python train.py --head_dim=32 --norm_place="pre" --tie_word_embeddings=true --parallel_block=false --optimizer="soap_variant" --lr_mult_o=1.46 --beta2=0.99 --lr_head=0.0183 --max_grad_norm=0.5
Each number is 500 + 25 x the weight over its row's rms, rounded and kept within 0 to 999. Layers, rows and columns count from 0. Numbers have three digits each. The size before them is the row's rms in percent of the matrix's.

# layer 2 MLP up, 256x64, rms 0.188, rows 52-255, columns 32-63
092:484507506468499485517524521491496481495461466513460482524493510524488451515504460485528497515555
137:499530537502488514489512466472486515466504492484534538438501485513490485467513509477566522498547
112:459529513492519500483544494482553512480499518456506542484485466508532470529506534536523473474472
105:478474493495465522464461499464473499534434521520509502519558507517487496504515504493501502465507
098:557500463491468536502507485476508510442483521542522478453519476504513446539502524514494500506523
109:543477450458475501493493496492479507498470496491522503538519449516503493485504509524516494520515
107:499521497491500477504461491505501486517496491527478494519500509518495530490525508498544480521495
099:519552499516492497483497500471479466498450543518505545546517519508450510491501498504491495491472
091:470543552492503494472530506495498505544479522476470489545466502484520498497468520485523533502509
117:450547502493477495503504500484487506479502476493508549522468470516511499532521493554518452483488
122:524493458501492466522512535474464518506502517534526517540520494518496492470519549494508522491535
105:547511486526473504489467486524543520537481507481538496478486454469514510453505487458510525507471
063:515511485532509520506477473475504471490481437499451491469533455512531489526463520501526493487545
109:469542544522510520491480498502498529510514472475472500504484540515514533493488487523477499524449
085:531502497496475489477495502514502516495505495530505534491494530475489469480518492523525534513458
078:492519476492505511456521480487506495516533449525476477477528527537546499532453520495505463481476
094:491510481507494491453540487470528498487431479465499511537516505478497521508513492488523519527499
101:498478531534537510471484474505510502515459505468521457485484491539457483479504484548526479497525
101:491498537510458476493465502494471496505505519543507493505511493456558524502498477510531460514517
110:513520487471488473501478489517445500494497487481492499509513531517523490506527516530503491493468
125:473474505526494472531472464495488557489485490503450538484494498535530520519487496482514484491479
083:536466441490490489497451497496505487460461526475514459503489520474471495475562521502521513489501
102:441521490532542504520485496501483507500489507452501494494483520541510501532469524541539503517507
109:481526545485528502490500541516489499495535525520531533519526517516535537496481539507502493512474
106:464482562475526485509484501527513480485513470527469476477518533518471512524528516471483527506528
112:494505526497514462462491525514490533538495500477516488494496485486507474532513511538550504465533
090:490545513466515531490468498504492520470459530501504516505488487530514494506500490511517481509512
072:511497473454471483489456454466485518528489452477500509496505513501454489499480502504478513499510
094:509498523493449475455506477512515496482487473481546481492549524492503472530479465504506502549505
111:498475560490517445457471536511485437510482534510487484480549511501514520482526491520511505516527
085:472473502503510522531507494494504541490490539491507509475503506484497493473483498500536469515524
097:533469509483504514490543459447551510449468458520461548523494527483536502503500518511490503469524
097:496491499510502457508572510506492510490492529498505510532500511447514529516459456515545459519449
090:454527494542475517496483471489510482544505501497484497505560450484516515510499531520544485428510
090:440525507504543526512492530529513483528512491512518463503471506506518522473519479452513511473503
067:486514538479503475484485482487491487533449443508499481504512522518486525530516467492505491513511
082:498513514483510493543483470517501457548491464540494490510523480523514556521503493525518501472532
090:502507466494535494479568531507514505481516540497507484484503495579513533477495479471542510515496
093:505498479512535518490523511491480471473490490499510548514524557543502569521494501441478499524491
106:466509509476503499488502500502464517480500510521585455480527527460526492431464503527500474532452
078:541503515498493525536530466492525516437501478510490551527498497505516514498497491476546480518519
100:498547500500496525510475459544481541463526451493492496483490458526509486516481547513514491500496
117:513509487504529476489510469544484489481476507440472543516526491564524497483528479505524524510473
119:528514495506509493512491474487470475518494457503485572518519515467501504497535490460475500501507
098:509519548507542511466502470525514477498486482510526492473501484499503491491506499531505489485498
108:399508496501504508518521526500471491481538522481485547492504505477497508458525477509492499495484
074:467485527461510523514479504485469467490491521513550538441511521526487470493486508508535502550524
082:516522532532516513490467465503498494519542429523496515521490502523502549486460527527496498516499
090:516554486474501491525513521528506508509486512474486564502498460534517489484483531504522529511496
102:499521502468522519510470493466512454465496456518509514495506486505523525475466499464502424492504
104:486484501507533508488521481523498481457527484465496514547482510520481475498492499474505488493515
104:492494526488500506516544472501475466487514500499489493504501531518465503506510477481484488505487
132:496497513481485458539512495516496464486465509509495462550548503464497516473512497492494467494519
095:483516531510476460478532493485524509484499516473511506483522463506492468509482521539514531470579
115:473521527503489480517514493521515493488513446516464520517485477498473506491576482488473489480502
071:553487498481448507486503492514518499490490517539473521494515551499516506495491508451491511507517
104:474482495515469505468491512531527542517475505502493533492507478523563438506522506487532473455487
102:542516483526503506471509506505517485511495526492542429489492468569507474468490480487480502491488
093:483488499444530489527537465521488508511512489507516443504513509512495493521498520520512493489489
058:452471526472460503480479534535514516525512548490572510511498480493493498511495521508520505494541
086:500540560488469495493553464509523478484497534458459494475508524494508523531500510493532502517546
104:518508534494477440504507503538477489438525531512466492463517530507510538480500504478515529540509
087:496427512512507441445519505525507524514501481530518514545517498498516495511454490507492458442522
120:491516530500500523506487511505491496453498479506490528476502528531512477462540469460528554570501
130:512483490516521467463502488482514508504505527479520496478520543515509510503514527508507527570540
095:554524507513447553512484494506487505464488477551505498516495462453517463481532508483496512539482
109:430510476534482521479495510526520480477504547501517487523507482512527465470466504477525479504494
094:512509525461526481509514497491503462513505503481493475486525463580469512475517481519527512488535
095:486511520474509501482503485481516475509484484530494505499596504507457514490518509508491507530558
108:529518488503548471496443475512503479502458552524473519519546506467494495504503520471504482509457
099:472488513508509504510481539517518484495492490491475480525498497520539527502481530514577531492491
116:505509512525528484453505490519473531532516500470528472472505506494489457491446483503554499530515
101:499508528460529499485525524484508499447462530473552484527461512505529490485510546488510523518503
091:525483534491505503442473499467476462491471481472513538494476512498499501526486495492494487544546
108:523516481485540508511451450517479471485528503491488481505541522526522524455521527525519504511490
080:511520461523515518490516503507506550529478539463508490494520495530531473486472512506537492529485
109:473520513525495503475512471515530513458502464520492486506479497508476508494480503510505484469524
054:529508519523519540498477494550485505520488486516556503466465521532544469522508524540566516460516
098:474554479500496503501479537488507501552502503537445534523502515498511539497486484497494496500426
109:504516510512535473487524504512467508493469519492484526514495518468506515474547487510457536506498
091:425496507485494484511482501481480473500430535493529491533525506462482510483514472523519497533489
076:524531486492486516492544499469436498478474538503519489530530513552466524533502512539485500552486
117:514454494526509507489513523503479512498482487461504504518510483547481435510568517519483478474511
099:495513470522435494522471518490549487484475515466534494538483485490540503483536503466559469497538
094:523526509508474509481504505481514442492514530497500478503535501512513537505451501465492496461525
096:486499546462526508529533479525490483485508477519447508508518494508537505447483483465531533490518
099:516519526473503471460505515490498499507451526501527514497518509453520492515484495532516452494469
067:516487508431533524566492516530473473499531469525476480489544503548516498500489532502510516497505
113:461514541494449476448487488508525517521508534509481473487516491479508534516505489482483475475500
098:493491503500529509534494539491557472498465507507480507492543470481512521487533503515536481535516
116:496497480536504446481522519476483489536498498486495516465528501493494487502488510491501436532509
102:478503473514491475487494500542524508470532499501514504426472520502498491504490520544542475511482
088:486523522528528446458477492512455519477512542485469505476506510502495527503539526506516485492527
088:496501526493438487496473496495493494455479505487523538481470501486469460491475503459540525520519
066:456491521520487510505502496530512494449469505506531444449476484480543509505505497442518501485536
127:500542539518486482516489476538513507503509477489490526467496515496488484456528486537544530519448
100:494476479497520459498533489553494480498448534485531495509488493490503501498511498546491504530517
102:500501468523500466532484471562485528536533519499505488485473519493467500504535482522497476477469
094:483531518515494476533488504502511505457540503529504500477529502502541529534469520491505515497492
089:511478453504469517501515535483477488506449514475502490474549455520536478531498514494516515481496
088:489553528502487534498493517510497534532494475529546455475493493459516520514478469478529498470499
105:537484464488488507510477509514485482547496510507498521502514542529518515496498498493515494515464
091:486502501482458472446516482503447478468499496510474498508463512508477477494500512486488494503517
100:456489496498499466529522491494499493518456529469509474519529509519441500494510520497481468495466
118:513444516483486483494537526503492487497498493509475495525534504493515480480516504521527520504510
077:553488500527514498490502513477500495503513480505494515495494499501451492525510526493509509464526
073:513532520516487466521529528506531552502466487459481515471503469512510442491545498535494486491484
087:515479501525486491491498489533533496458505530501481512458507533536463527490473518496562448516513
089:501492537515476493510539490487518495476482495474516516526490515469534521462465499458528522468487
113:499491505532468486477444532513484511468488519490525520486494467529499462501503507503536488523492
095:462494550490545499503497498503473522520494517472525475544476513538511533457508509507498469515531
107:486564523529506500470510544469439498528500512450461504520505493508519509515501557500521509494537
100:530499479572480519471460477508458510517514454523522483492474481465503504514488488487500468493508
081:499550520496535517501513476488467522496499499507575513500479533519510551507493529517520478472517
089:524492537513457504495478513500470523501517486498511514481468506501499503531535460517520532500496
089:514471483513517471491509438502522487473471461501513518477471487497527477527510514460482482484545
093:495485513486466479515482490550475500480453515488544468482479489489499459506485518484506540492499
109:464524509478505476508508494492473486521486522525537536490517514477502534464499501520499489487504
105:522507518479487537519468472501517486512439505524499519473484465499557494522502492480502479467545
093:479513505535485505515511568562520474513481543498485499463459496523482533492503472512545515444505
100:453500482533517509490540464470488543508503443499505478485501484520486523511522525544467518504473
099:488533564499522533478529507520488488476484482523495515468484457483474509479468530501510474535493
097:511459457539536512499527512494456530556510512452501500497491480540495503481506526486509471494484
093:462530517482461519500511512509513469528493555473508516504492466511487518481471485507541504474484
079:498464536514518501507544516505501572514485497519459527468535498491518477492489487521462500471525
095:469535520534515502464484503485519496458524447471505510451499529519502527513527473528526490546538
103:516490508547459490496476495540505517517547489540511494500497515512564518486489507457512486539519
100:481506507453498503518544524511517469500479559482504553530480509520518491523530492478538493481531
093:489493489471499477524470527518518469503528500561512490544513510505485520506561528494496506493506
091:448521546482481493494511524481518528548511536513473515494483518514541522500457525523518499495500
087:479500531502495489507467502460464500513512482479537534493516498454465514477541473540514513490485
099:551492513555496475466508514476457458441479516524522527501468507540497472507495519514511502505491
111:474503529467473519513501552520463480483462559495486481510517486524541495511531522504502528556486
106:502464490502506523490520503531443497541530527478455473509500472498542503475516508473489505518499
062:531515494507509502528486500494431468502482485488524460527503443499486501500506489496500472527524
134:463507472532494484481516493477507572546492477482501515508475491526517501470516537515454473474469
099:509514553474526461481541535548468452517509541473510471516500521481482511481523478511490499489460
108:442520504533549517490516490461482488507509474517481511520522475547499539485532553495491492469522
094:502461537448486450502479496480469519514462488483515495500495533518487480542500514550544497536508
100:528532493478497496478471468490510516499507505478483533531530507477500515475495513502527505444503
096:562496551505531505478483529528515465468511502499451471468505534546507494505499478481509515506501
075:501503534499522491525545505477500511513534481467535545523517468474532502468483515469549480465489
088:491522525488521479458520496530467522464535527508516550513491488498509561500511513518497487457468
112:488525513475534516498464493481495456528502493534465481522516531516490525494488481511516481480487
119:506528526540549460502510525514512524499485515501505492447468472523518482487538513522524481495463
103:482506518505467466488514503541499505470508553501552485522490502512466525498510486484515492503463
092:523525487521530480497468500505508490496463497521470515549526472523487505512526502515506477467521
100:495509508509496452477498489495492425473475543484502464529564521513491479518494490508490512527506
084:502485507549502496511530507506495479452499494506524516500505498486486511474495507510580498507521
105:441511497502498521504472477536495474497440503495509481468485526472505490479500484517505487502491
140:515497497531495496483517524503515540451519531497539511468466500510503489496531540500498481505503
086:479519486508463483512499495500489503429497498526496514514481539524521528473461515474523522521519
093:476520492511499494539485492491487462565489524499495470470547459497489511484523478497483491469503
100:497510481516508462502471514547465488510492496496498467513543530467451509473502520503517455526461
125:494499502506461504511530496482489506483466525462535539500503482560487491468503482456504495534572
100:501506528495513511525486504502474554511505491508459530508503444538514521441505512512500511491461
113:523495465461494461458513451484462474531463483504533498486499506456483503522511482520531454524511
099:468503504459470520507455504493451503454485517527526487456523503492521496514538507499520507498501
099:530485522504480493494466528500447470492552458533490537476494509535528467500467526495485529453505
105:524512510487485483503477478511498527502474483506486500449498514484424477509493502534539469479452
110:465511543505518519465538504521465466513525476516467525517527496498465528474466520457490530518545
093:549484485529429488503483468480479472525480521512477479516544455493488489515479455518505516488500
086:486508552517534499488513518504440533450479502530471513508531461474478545523482532504483535506508
086:446528508499481518495535492477487538457484509473506501496458484479488498489490476523549494510493
123:484508463527507531515504499517467507499484514500500509496500483499522519453424529494528494525524
101:516493505510524492473479487482528513457453444502476514466545482507494506469512493446504537530501
113:456490506527509508449431518498511477535492507536491494486502508476522476543458507508501466478517
094:500530510523497522516495488493476455553526500472495497516478499509506497527493493503504486440491
101:487507539471502482533499456529471475497477494503467493481505486510505532480521482504503498426508
106:507527538506501514496446498439452544481497486525479509538473486509499501489492525517482496514488
117:556529449513460525485485487520488480510518478489488530477548471528475488478499545468531486515517
113:465535497512529507488510489535503497569480495461482529486497533531475505499455476518508510498491
106:477534497526498485501537461494463529503488516486505489473481496481493520513522486492517484531494
098:494500501525486512484485511517511468493493538534510502481524517506486501474485489484530492529472
105:499528472504449469527520479486456539498517497495518504476521565514481498515507482506505490484511
082:491522510449494512462489485452472463483465489489515524514494535475501516487458455502520508520486
100:520491498515473508513483502515440469488440499533447507500513476538492495517508519495473493500531
119:510541554508474471512474505502442468467508500497484481482500542507478532454483491484496507520500
088:534479514508525505516507493524498461564532496487487462500517548531501522498517474490478489494477
106:533512480535499498484492482485490519483498512484502532490483501495473510495508535481524505477459
075:493517448516513463493470489483434494499455513517545518513523519501503512514504512493527510487507
092:535462510483503481483500518507491497517487519506497495517500502511440444545503479542523517503480
095:479501523516513508454511522512493536495478473455517506512496526525509461488447506474497481504560
101:475484515523491479468518486511496516510524510489452472509497485492502513500534537461461489505492
089:442523514502534487505475530525458443495516494499486455503478503532513521531497530512475508491507
100:538541511539515491508493476509515491472477521466510465470476514503471456508500504515539492494524
086:495474514499461471501511508505492533454514515492534485475495532497499492463520511481518500521461
095:543495493521507517490490529480458472461482531537527505490472481480481514481514473467509524542498
129:443563506521526515493489516512493507449514468496514515489487501530519548485512514498515451468517
106:478537531516512517487443472500477505522507484531501499417503490513461514469513495505521487515497
096:517506532507472515475506538526482513469503535440538518511520497534473470494512496509519507509508
095:542517516517471499473475500484490471464502477494495511451481505494535488502506499521524519528486
095:446516485494478528455506490492494498507519482472500542487481490490523492494472494514520458487491
099:477478523541472476507510500471502495503463480535556494542475524508473507494504486475486530472520
095:473529522471482530503521487490499510506473464498534490512481480530498465490453497540530477521540
095:467493533538498470496449497501535506461445465481494518478513485516458508523485495508519502513492
080:485497496530512502484508521574507521488498521486488497537520534522540486476514491516511513550476
084:504468506490466519494473486491508529483473532530492529476505529506518490495491503528548489516472
080:506461543530519488504494469490487495482512466489465472487539525525506523530486541503472500508556
061:519460497457511518514535534496501499530520480475487476500491502484490487479508491484519496501489
096:586527478520516489516508480525488497525472482492495524529524472488487464487491491526500474478489
107:489495517563491475505481489503506478505456467513501487515528524496481512479518451511509475507543
090:498460563509478516493493519476532517482519459547477447476505504499476534458508550478528467491498
100:508522498471496521510492508505530513497551496509470497486478539507532516506457500518519509495424
# layer 2 MLP down (transposed), 256x64, rms 0.173, rows 52-255, columns 32-63
107:477536511506495480508498520518496515463499514495478526476507473550519493487484510534545532531464
113:497516541540509511474479484480495503530503440499497506460511462554445475506509495500512489515514
123:481526505488500533536498463481538492514514484508567479513510552504471514483482496562508486502523
109:459495477450439512514522497503503506482492507479516548525488496527479469505495522510470481487481
083:502520531490539508506496506525485513530578516500466514525475518500489549482494511516456494495533
106:524483456537493556489509492457397531498453502493498498466475487505507507497484502501511484542516
110:524459503509487510474474480504463513492486512483485507460476499527521493519520529498509502504513
101:502455476506464534512499504527516499486537505505457475486527484539504492518516477496486466513534
096:543511482510474501496468520446471503462508478487538481490494477460521487525475529502505477530456
124:456563526520536528544513496500482544527518511464493485525508515513449482520506519534494521522488
120:480504472458522471508505494511526495530456524490514515515547490506495467497497449504488435457509
103:461523510516521477488513505502485505471490499498471468472466483450493503491484544489474532551472
045:469486533492469488485479529537484517531507531463500498486483527482478473534516484553429527519490
100:558440491528487471492501468465492467477443525533539508525528483459486503491516519507488514552556
068:501515486502536497525523504501497524493527490499491502532528470533515545475486506526483442477507
076:497476519509487470507473508528528520518505495443505535456515482470454497518545462517457489484534
100:481532478495485519509453518544537477518534450533500506475483551549528541531493487483536522514511
112:469474509486485476473507513518510522516531492456483496526523527469557463481505528456466527533490
103:537505479522514525527509539492502491479438542504475478525509466491482511482498507484493523534503
114:521476480519513473524473541504491534535511485518507489503547538479496519517483540492535469544484
145:544585491466461544525509463480505484488443483479525507487471514514499514489517513506491503510509
090:538503495520503508516512493519460506573522521522510480479494516502454501488479478498542538451506
100:559499505478471480496511553518493498527511515517491505539505461467502515507495524424526487503533
100:516488489478496501517487474529486499499496481507469483473502464514501418535500514465491559492515
109:497488519475504519494480497503534519495482506502481456470525538450482559493497473462503462522489
102:498526520505489462512488532482495504485508525529519499512536508526461486473480523477503433568481
086:488457474514497471545502501523533522537548496508515512497535439465492543506487492469515497482489
072:500525475525544498502493474531504478486510522548501472509471476455484539483517487455545456504525
108:514513491487523515520453504501451483475528493507497520442540519539520477476508489455462478510499
122:471500518530470449520510510477521503471494549467502493504526510481462488510494500525561495530474
091:498483475471479510500477526472481497538430484439505498501513477510500494469529495506495518487493
086:493497511515488497515516525518497490546539523474536465520502513525480498472491498556529491517512
087:508497493532471428507507561484528476530516495544467451496536497510491524503482487505526505533502
089:494492502489519480539521524485525516501538486481559523507483515540491483533496469489507486530458
088:543459466510504498493510533486490485516487487462522489514503495520469492556524520512497520506540
074:517505503535586506534487495510546544495511516466527519494515528511472532461495492545513515517505
082:542453479528467485496474507496523497478527477448516518497488512481469462512498466496488508530501
099:475502485519462468450519507466518468497450515512494523492531549461465498484502463511497498531562
089:515438486535498519510505543473517448491470540467566490490512501483456552498494477494475515482548
098:456505507475502484481508518493497479506543475459501466519523555472507505456468517487469520541523
077:539480564511484486536483491552509474510554491474533507493506465515481469478491483515510537495513
094:430506497497497471485507539471508486543484571485513505542507516493484541494496508528480518505475
112:516459515491485536518534501490545491492551472459501505491506501526527455519487516497452511470481
118:434486518467510468523515532517522509508491528521467514496502509570498506491494498508492515525509
097:464474471485445481503484508510544514516524480521488524496534474539504466493500521491512525496513
115:532557514470547532516459467485483549494533487494490495516492483523528517512490517499522536473502
091:487475519498524468447509492457505504507484489561509481507484528462554529504482492491483475471506
082:525544523524452508490484499491487488472477488482493501522474485483459530453458517520518500486474
085:463467511489479452502520519497554485478508500518520526517522515495480451483531553508501507500521
101:518470482469484536495479489488507525493457485531499504453490490527512484509504537468509483492549
092:481540471531480540517506518560528507543505525534527480542479534523505482501505492506540491541494
112:511523543506508461450553536516471438483491457502504503499455488535491473501516461500537531501468
127:565526515518537548508464536463489511513494508505489492476541494568496507535511503533512500542524
092:510467481446477466504481513492499445515448544542537499549486503470520528522520489523497517492495
103:495485497472482500485517478534543516414499520456486506517549517512494456505479469508507498515474
057:480524489538525485506497479483582547528513507488510503541532479482505513528514490514461455499502
104:476500512475483491504541533492499521478496498482495514513488538456495534509486505528468475551487
104:514513518505505501536495526498519487511509503521518456457491538452539508504503556502488533515511
080:516505495524479510453493485473502523511502534452498570486449481486486499506511496490507496512524
072:485467514507484498502473537473528501460467546464516489485500476486527545542495500479462526481572
097:490484496474481495519474489540515457486506433511463494517528489521537490517497510517490471494527
094:473522477492486533512491515490499546520494462508524473481450536472473432443516508510490503511490
098:459492460549497466501466507469506508533493453513503501527507480496495489493543510543517516502524
136:510502486534491498530513492523483536491489503533494456508466478491497537483499507495492501505528
107:506512487460489493498460468479519518535530512468468441475523473500517503506521531486506523524506
086:490504535469513436489496487505532497518493532497485545538538523483509507486493513505506512460520
100:521470500503538478500542490505495471514519521524462529526487478474504508516444459480514495447506
096:511435507542491466480515510538529471508454529533480482505481529454523542467502519464515503494506
097:488542500495496502477478500497484456484526486560495500510539526532459534517519484505518457480518
106:538518483508493456499473514510499525519489487460471508512510495502485502508532510514525499474461
102:505496478505494512492477552489489549456535499473538539536490477485512497505484476523451474499481
121:494470485498487453497511479500476525501466541544467510523500482553461501508521517516490489478507
106:495518523521512494501469488490463494530535487532519494502484492530458496508508465509515499485466
086:512520493511506490531557483552487514498515534489480471505503521542527465454490526494533506449545
108:503502464458528486509533449496487526495490482512523521505512503481566504490517483513525513499521
103:506466546488508483496474506537510507451467519500560493496506456503511460486505494487484493496527
101:492568513526499509496477528517488530500468498498472514470530474441511523461463460487486504515454
063:521457499518492466498494516472511516493540454514517560539498522479474497507474486469458504544492
092:484476491530519493516492477481458505492517498466518495470489478499466481487522510493498469514462
087:549485447501515475518440484487497493497516544509485522451519503484535503532516463524490471515526
089:538499468518531540514497520501517495475532485495483529528531518513532450504431539460495516461480
085:498485494463487484492506491516487507500494512538441520482508471493530507578518517520407488470492
135:515529487557488542495506487496490534506505487442548487489452516487509465513458489492490523540494
108:475551520489542496499501473537494487478529498537528496478508542481505472478508452469486510472448
099:486472499507495487484527542515505506514490502526484472518505487492497483488476507501459503543517
088:517494509569488497485492501459504532554510516464552514501491508497476505530503500537495507486485
123:492509496546500508463487524476513464493428523455511474491514515477504522507493462539493487493465
075:498489491492497474475505497489557549506497511449474541503486470493497483521513502510541481509531
099:507455465471505512522519474478499454488481482480536529515508462500500522496465471482479472510491
099:507510484481498539481486529543530481513546498540461527532496484489537520511528505534466478504504
112:526475507493505493475457440544484511507510503474512492508474499491456489536491473520451536539470
096:449488483470478498471495507482464494527452529488483516495455489514481466483476483462451449491494
102:488487569502528492483493499452493505498466510476511482515477511462523527503531505482444487511530
079:521506545485519485510487487482523507517464513520505469517538493479479554488517532531489536473473
062:543492508514501519516499536478505521541485482485477544578535498486491522489496494539459488502503
122:495546493539514474498501492472496498558508476475506520475493476553425488483487470499525513526473
105:504499492500488471521478491523467438431482504518539519498486500509466491540528473509482516545518
086:510506506464545467513516493436487498462484477499512509559521519490497527492489498473515484503559
104:503550501504464516490459497513498491501521504529525464456498461512577475456471512482489493477497
089:438500516493509509482483506486511483494496515530541542486495545529465498495539474493462473550491
092:487406499526509462477494498495512466454518470472497560471483498522456477500538464485475476497502
088:478468521523482481508502488469516525456494466516491510491561519445477498488491498505531500491544
102:545490532470500490506498521511566489481432517479483487463476519497501462476497475505481488485488
089:500503522504522491547537496525492502484455467515494493528441478479482501492538556496537525518503
120:501552456506516506522438464504472497514432498524499508496470484516502470513526517507506467507492
089:524500500509505519491489517454487496508494510495565507511484497517508498473497481508598483525503
080:471473479540478523525474524503476465473498486543476550502523551538507511489498501480469484535501
088:474483499522512481511548454492462511521488491531532490486482479458507494527499552531486547504500
082:503497475519502529501486483513437475514520489517503468489531498529472499510527521523534491539466
123:505491476473491476491497490502507531478509502451444511519507516477493452505515465528445494516455
093:528519499508429486477487514484500531507507472511486519504526443484497471511485552554489509511515
112:528489500495565514502507480485475502503492483515515528534550502471501531541477507498517519483521
100:496491515421479498502505487501514467494492500491460512557528493566522499537529504504446514492496
070:513506499441483549483507477455528474476466468493536511479490538496509485501443494501510453486469
089:513471478478472540469468497502542479505438488466513519476515500475480514514501487483482488487546
098:466516492491491490492480542508525511500477496511478474493523515524507509496519494491446456478493
066:491479474506509482495474490455513474505540472496484520516487529515475537473509497490505494483471
091:551490469522473520468477519531520517485484502523496486475493459519545459510468484525492511540508
094:512525506492498529502565511471513512487528519515520486489498515521480504493475485510528458532519
096:502464522496495505539497484491499482465472477515481473500545498423497502501461526487527498495491
107:456446478542497563502518497469516472457515485513516441509537487514501535468496472456461512494478
103:471524480493493557502513492456462523517514506469490524457476515564542475505489465543504483528535
115:525503504475511516441486506474503512507470505504484472494470476503555455523476502538508504517460
087:457474493493498455509500495505490504486494539527538505480528505482488485494485581497500520508513
084:526486488497448519507462505510523534508499469488493546475459503482527464490506435532507488486530
090:450508502485499495469515488499501499480508482445513507534518515497482491516481497483507480447511
103:440536461515478507500507480512521550509492505497488471530526490469550515523541523514513505490500
096:495522481473480503496507467489507519480519484425515454503511524468500501483478517542465525532445
095:533495483543509530516472482462509530502478483489572501480502510472529478527522488506503479502507
092:480539527482468524470506474480499537525496430508461499490517514519517528462486516525534455474463
088:491487483512518533531498513486482520518562487469520495505524507481567526508523488502476499507483
098:497515451510530519501501513549523488530497473525513481479513504548510490508502442508498497502503
101:520507517445480505474499503480455510494496491500509511517532513514448543491459502508492492424487
113:470505506513547484472521477508498473488523499473485508482491477506442507510486459490531464500483
074:460466469486483493488511512533552542524491490510465541443475511481533452518484488508475499479489
141:514547465488519508532487510537470482474466479520494514536467470505489520536487493489503523498511
090:516499480518442529500483521445478512508467515503527517505480463522479515522487535476467481503549
094:513553483529468518453459483536462527472494486468489501458485486528474438506509512520519497538495
098:489458469532514488487464473479535503506499550461498512486541467482501497511506488476518511471491
090:487496553480513467514509490441539498510465509459519495512500468490509570513498521470475496512516
086:510535505530478532480492499538437523474513493533501555559512500467495513478514548516506546489533
081:481492533456519486513462491500478419511488522502511498481526508503534537520500477502481530486482
087:465518519515531507532507511504468497480527469529478500511489510545514460523513535473472516494531
101:484471502508516465478490532549525542483520508436457479470482473499470466491511519476482518471499
109:513507495512524499496462513485516474480552563455493549534541489496480511516475491503505499461528
096:516505485484524507486458501502466496491508499460486482497455457441516499559499466478509490492510
093:487473506476443479483513533493512501494519506507505484499483530482455506505510476480468527550454
096:449539510549512539508524558443472511488546468498523527498476495524507519505466479535503512491496
089:526497472544475537565501512498496486469523494538488493503525544505507526523492501556521510495436
101:527477488523507490478495528464485510502534493480519513489497485542453521525500496500488499525489
121:510545498524535502490470548505487476474520549459512526497440521536485496484480472489496469548514
084:474511514483490523505492516540460519542487525519489428496539481510485471555502487489514501481453
094:510464497467473520477520519481518516447464503475516506494454551502516499490443516468486513524493
097:483509473544479545534481475495486518427520477505493504483488520487500461505508513499465481458537
135:493493495480533527529502492464487465516498529499500487528525485518536505462451538452474513510516
102:496485494490500525537478489448466468492544462529495566467528543500499514471489483469501478508518
117:516502463478481469492489503491464523533470505511467516461489468511517510503548529486539533491501
083:493484515481538493517534490501555515503483483493476477538516507479488512465449503468484513542497
102:447469486488454523457491479476453494489518518500500501497470517507511509512538498523499450515464
093:485474493522540531485537520488522511477466531482490495541502542465497491507458514575479475484488
121:510507526524529531468464463483527457523494448523483508482539507466470493457470498501521544510484
100:455525467507513520509528462478490506553523472506524519467489504557501503492447508481484481483501
098:499518511490497513486481533476506508519503526515544570481494512475541537502440505481481519553488
102:542492507464526528484522512510511431497512488531463475523551548518520486489514504473532484459506
125:527517528524457537476541489482566459483518501475488490477521474469527462478495503515541515510480
102:503510485473480474486492509533499493516440554557496517538522498498507542490490475522490482470537
114:482450483482466470469499504481487555500483484516459496535543457484510482474488543472516472490552
087:481524500447525488498502495523503505479478533536508537468517499495505540491518514551494555521488
109:490461494482472506486480492561519468528508476493528512527505514499502498501471511485515512464507
122:501506512508514467481510548465498496465470526475509505523492513483528484515474554497504510508495
119:498475507486504522481491504469543478516528485544536497456482484536482495492517452528552465496477
109:510460475495466480510494523482481500440505470510561479540521481471476498505519516451469479514548
103:519481504490493504497502470471493488533461544535543530486548519518530522573487458531517473507449
108:467522507501521490469505495519470476494518486473445494508487513522486483490499498484469474498446
106:505518505528484498540512471532496533528500507480498536506515506503461522499502486507515489443498
097:508466466520486479492556517531480496539503531468511451520514484521517491509480508472514514487513
112:526497476474521499481484508486505460514520538485534458522505470519521498480451520542521459520475
118:520525511518522496514511459503458464520499470451435525495462507520483528468527467514520537531488
087:496514520511486504468503496503509518438486515449491557482485485460506468498487515514503506473547
106:495500512497497501494489486488559508476467523497509506476572524474527524497499427563516515493515
088:481494496463509495493520479493572490522486513498496509504555553512492514556474528501535477505474
081:502511530473512496532524488525494538513519474493505518515493530491511558439451528439533482549510
092:544483484461518493509478495501525535520552488467540475464514455513517476503480497515465478501468
095:486545506549516487536497509488514498507509502556460476536511482501503540500497522519519495454529
081:484482511513490523475535539470473502446532495524500570516504480460488500537519529512516518501499
104:521465507528534493465478511499550516550481468505525493534456523516523507435477523506506517501476
066:556466451473483503486490482490553528504489504505472534485491510455488529479498486518459461502503
090:479497487448515479487480423506493507512496480540555527500539493537529494506493498503506513476497
139:487522466539513485481512547494491517488538503471503484469519500477484486478509480558529437517477
097:510493457450494483503496505520510526500472501516510508522485452441525519493450481492523507540526
093:468516494501488503462492505487472507514498509459525495540527452440504553520501495547454498473495
099:452428497474500543528487488469518543511481496500490520493513504483509513494508516493512513519499
091:483545509494535521503531490513525516475458524483453564482450498530504516497492501495517490501444
097:474526518487530458528502496464485490549481492487522494507481506466465534543505464498515518499496
096:536502476512530456462504457513494494502495490502511533501475518483523525504469465476531461467536
099:479499496471521486492542473493503506508537567512530473509500551508481511518493496507457506486481
086:529494493475460485491512488472475494502493490523519455519477477465499473541543492499476495494511
086:494528452519504534526549510473532513546503494471492520493484473515519474497451488501500499469561
077:486545514479491528486492500510474480534479537473529500517501503460487466481470503510492536504508
075:496504510497499511498488502503495519518495474445514550485452529500525518505483478506466501503472
100:512514488503449558487493539494501498494512463508460446483501506475508488478472501516519505487494
100:482503506493462506536497493499459542486513515493542454545488503528468507527500528499510519479517
101:486465529492532501484512491543506475436489475502504564493517490536490500496522490494504525520523
091:531475500513479473508486491499489498496433524494500500512532481473511473496515478492494513522523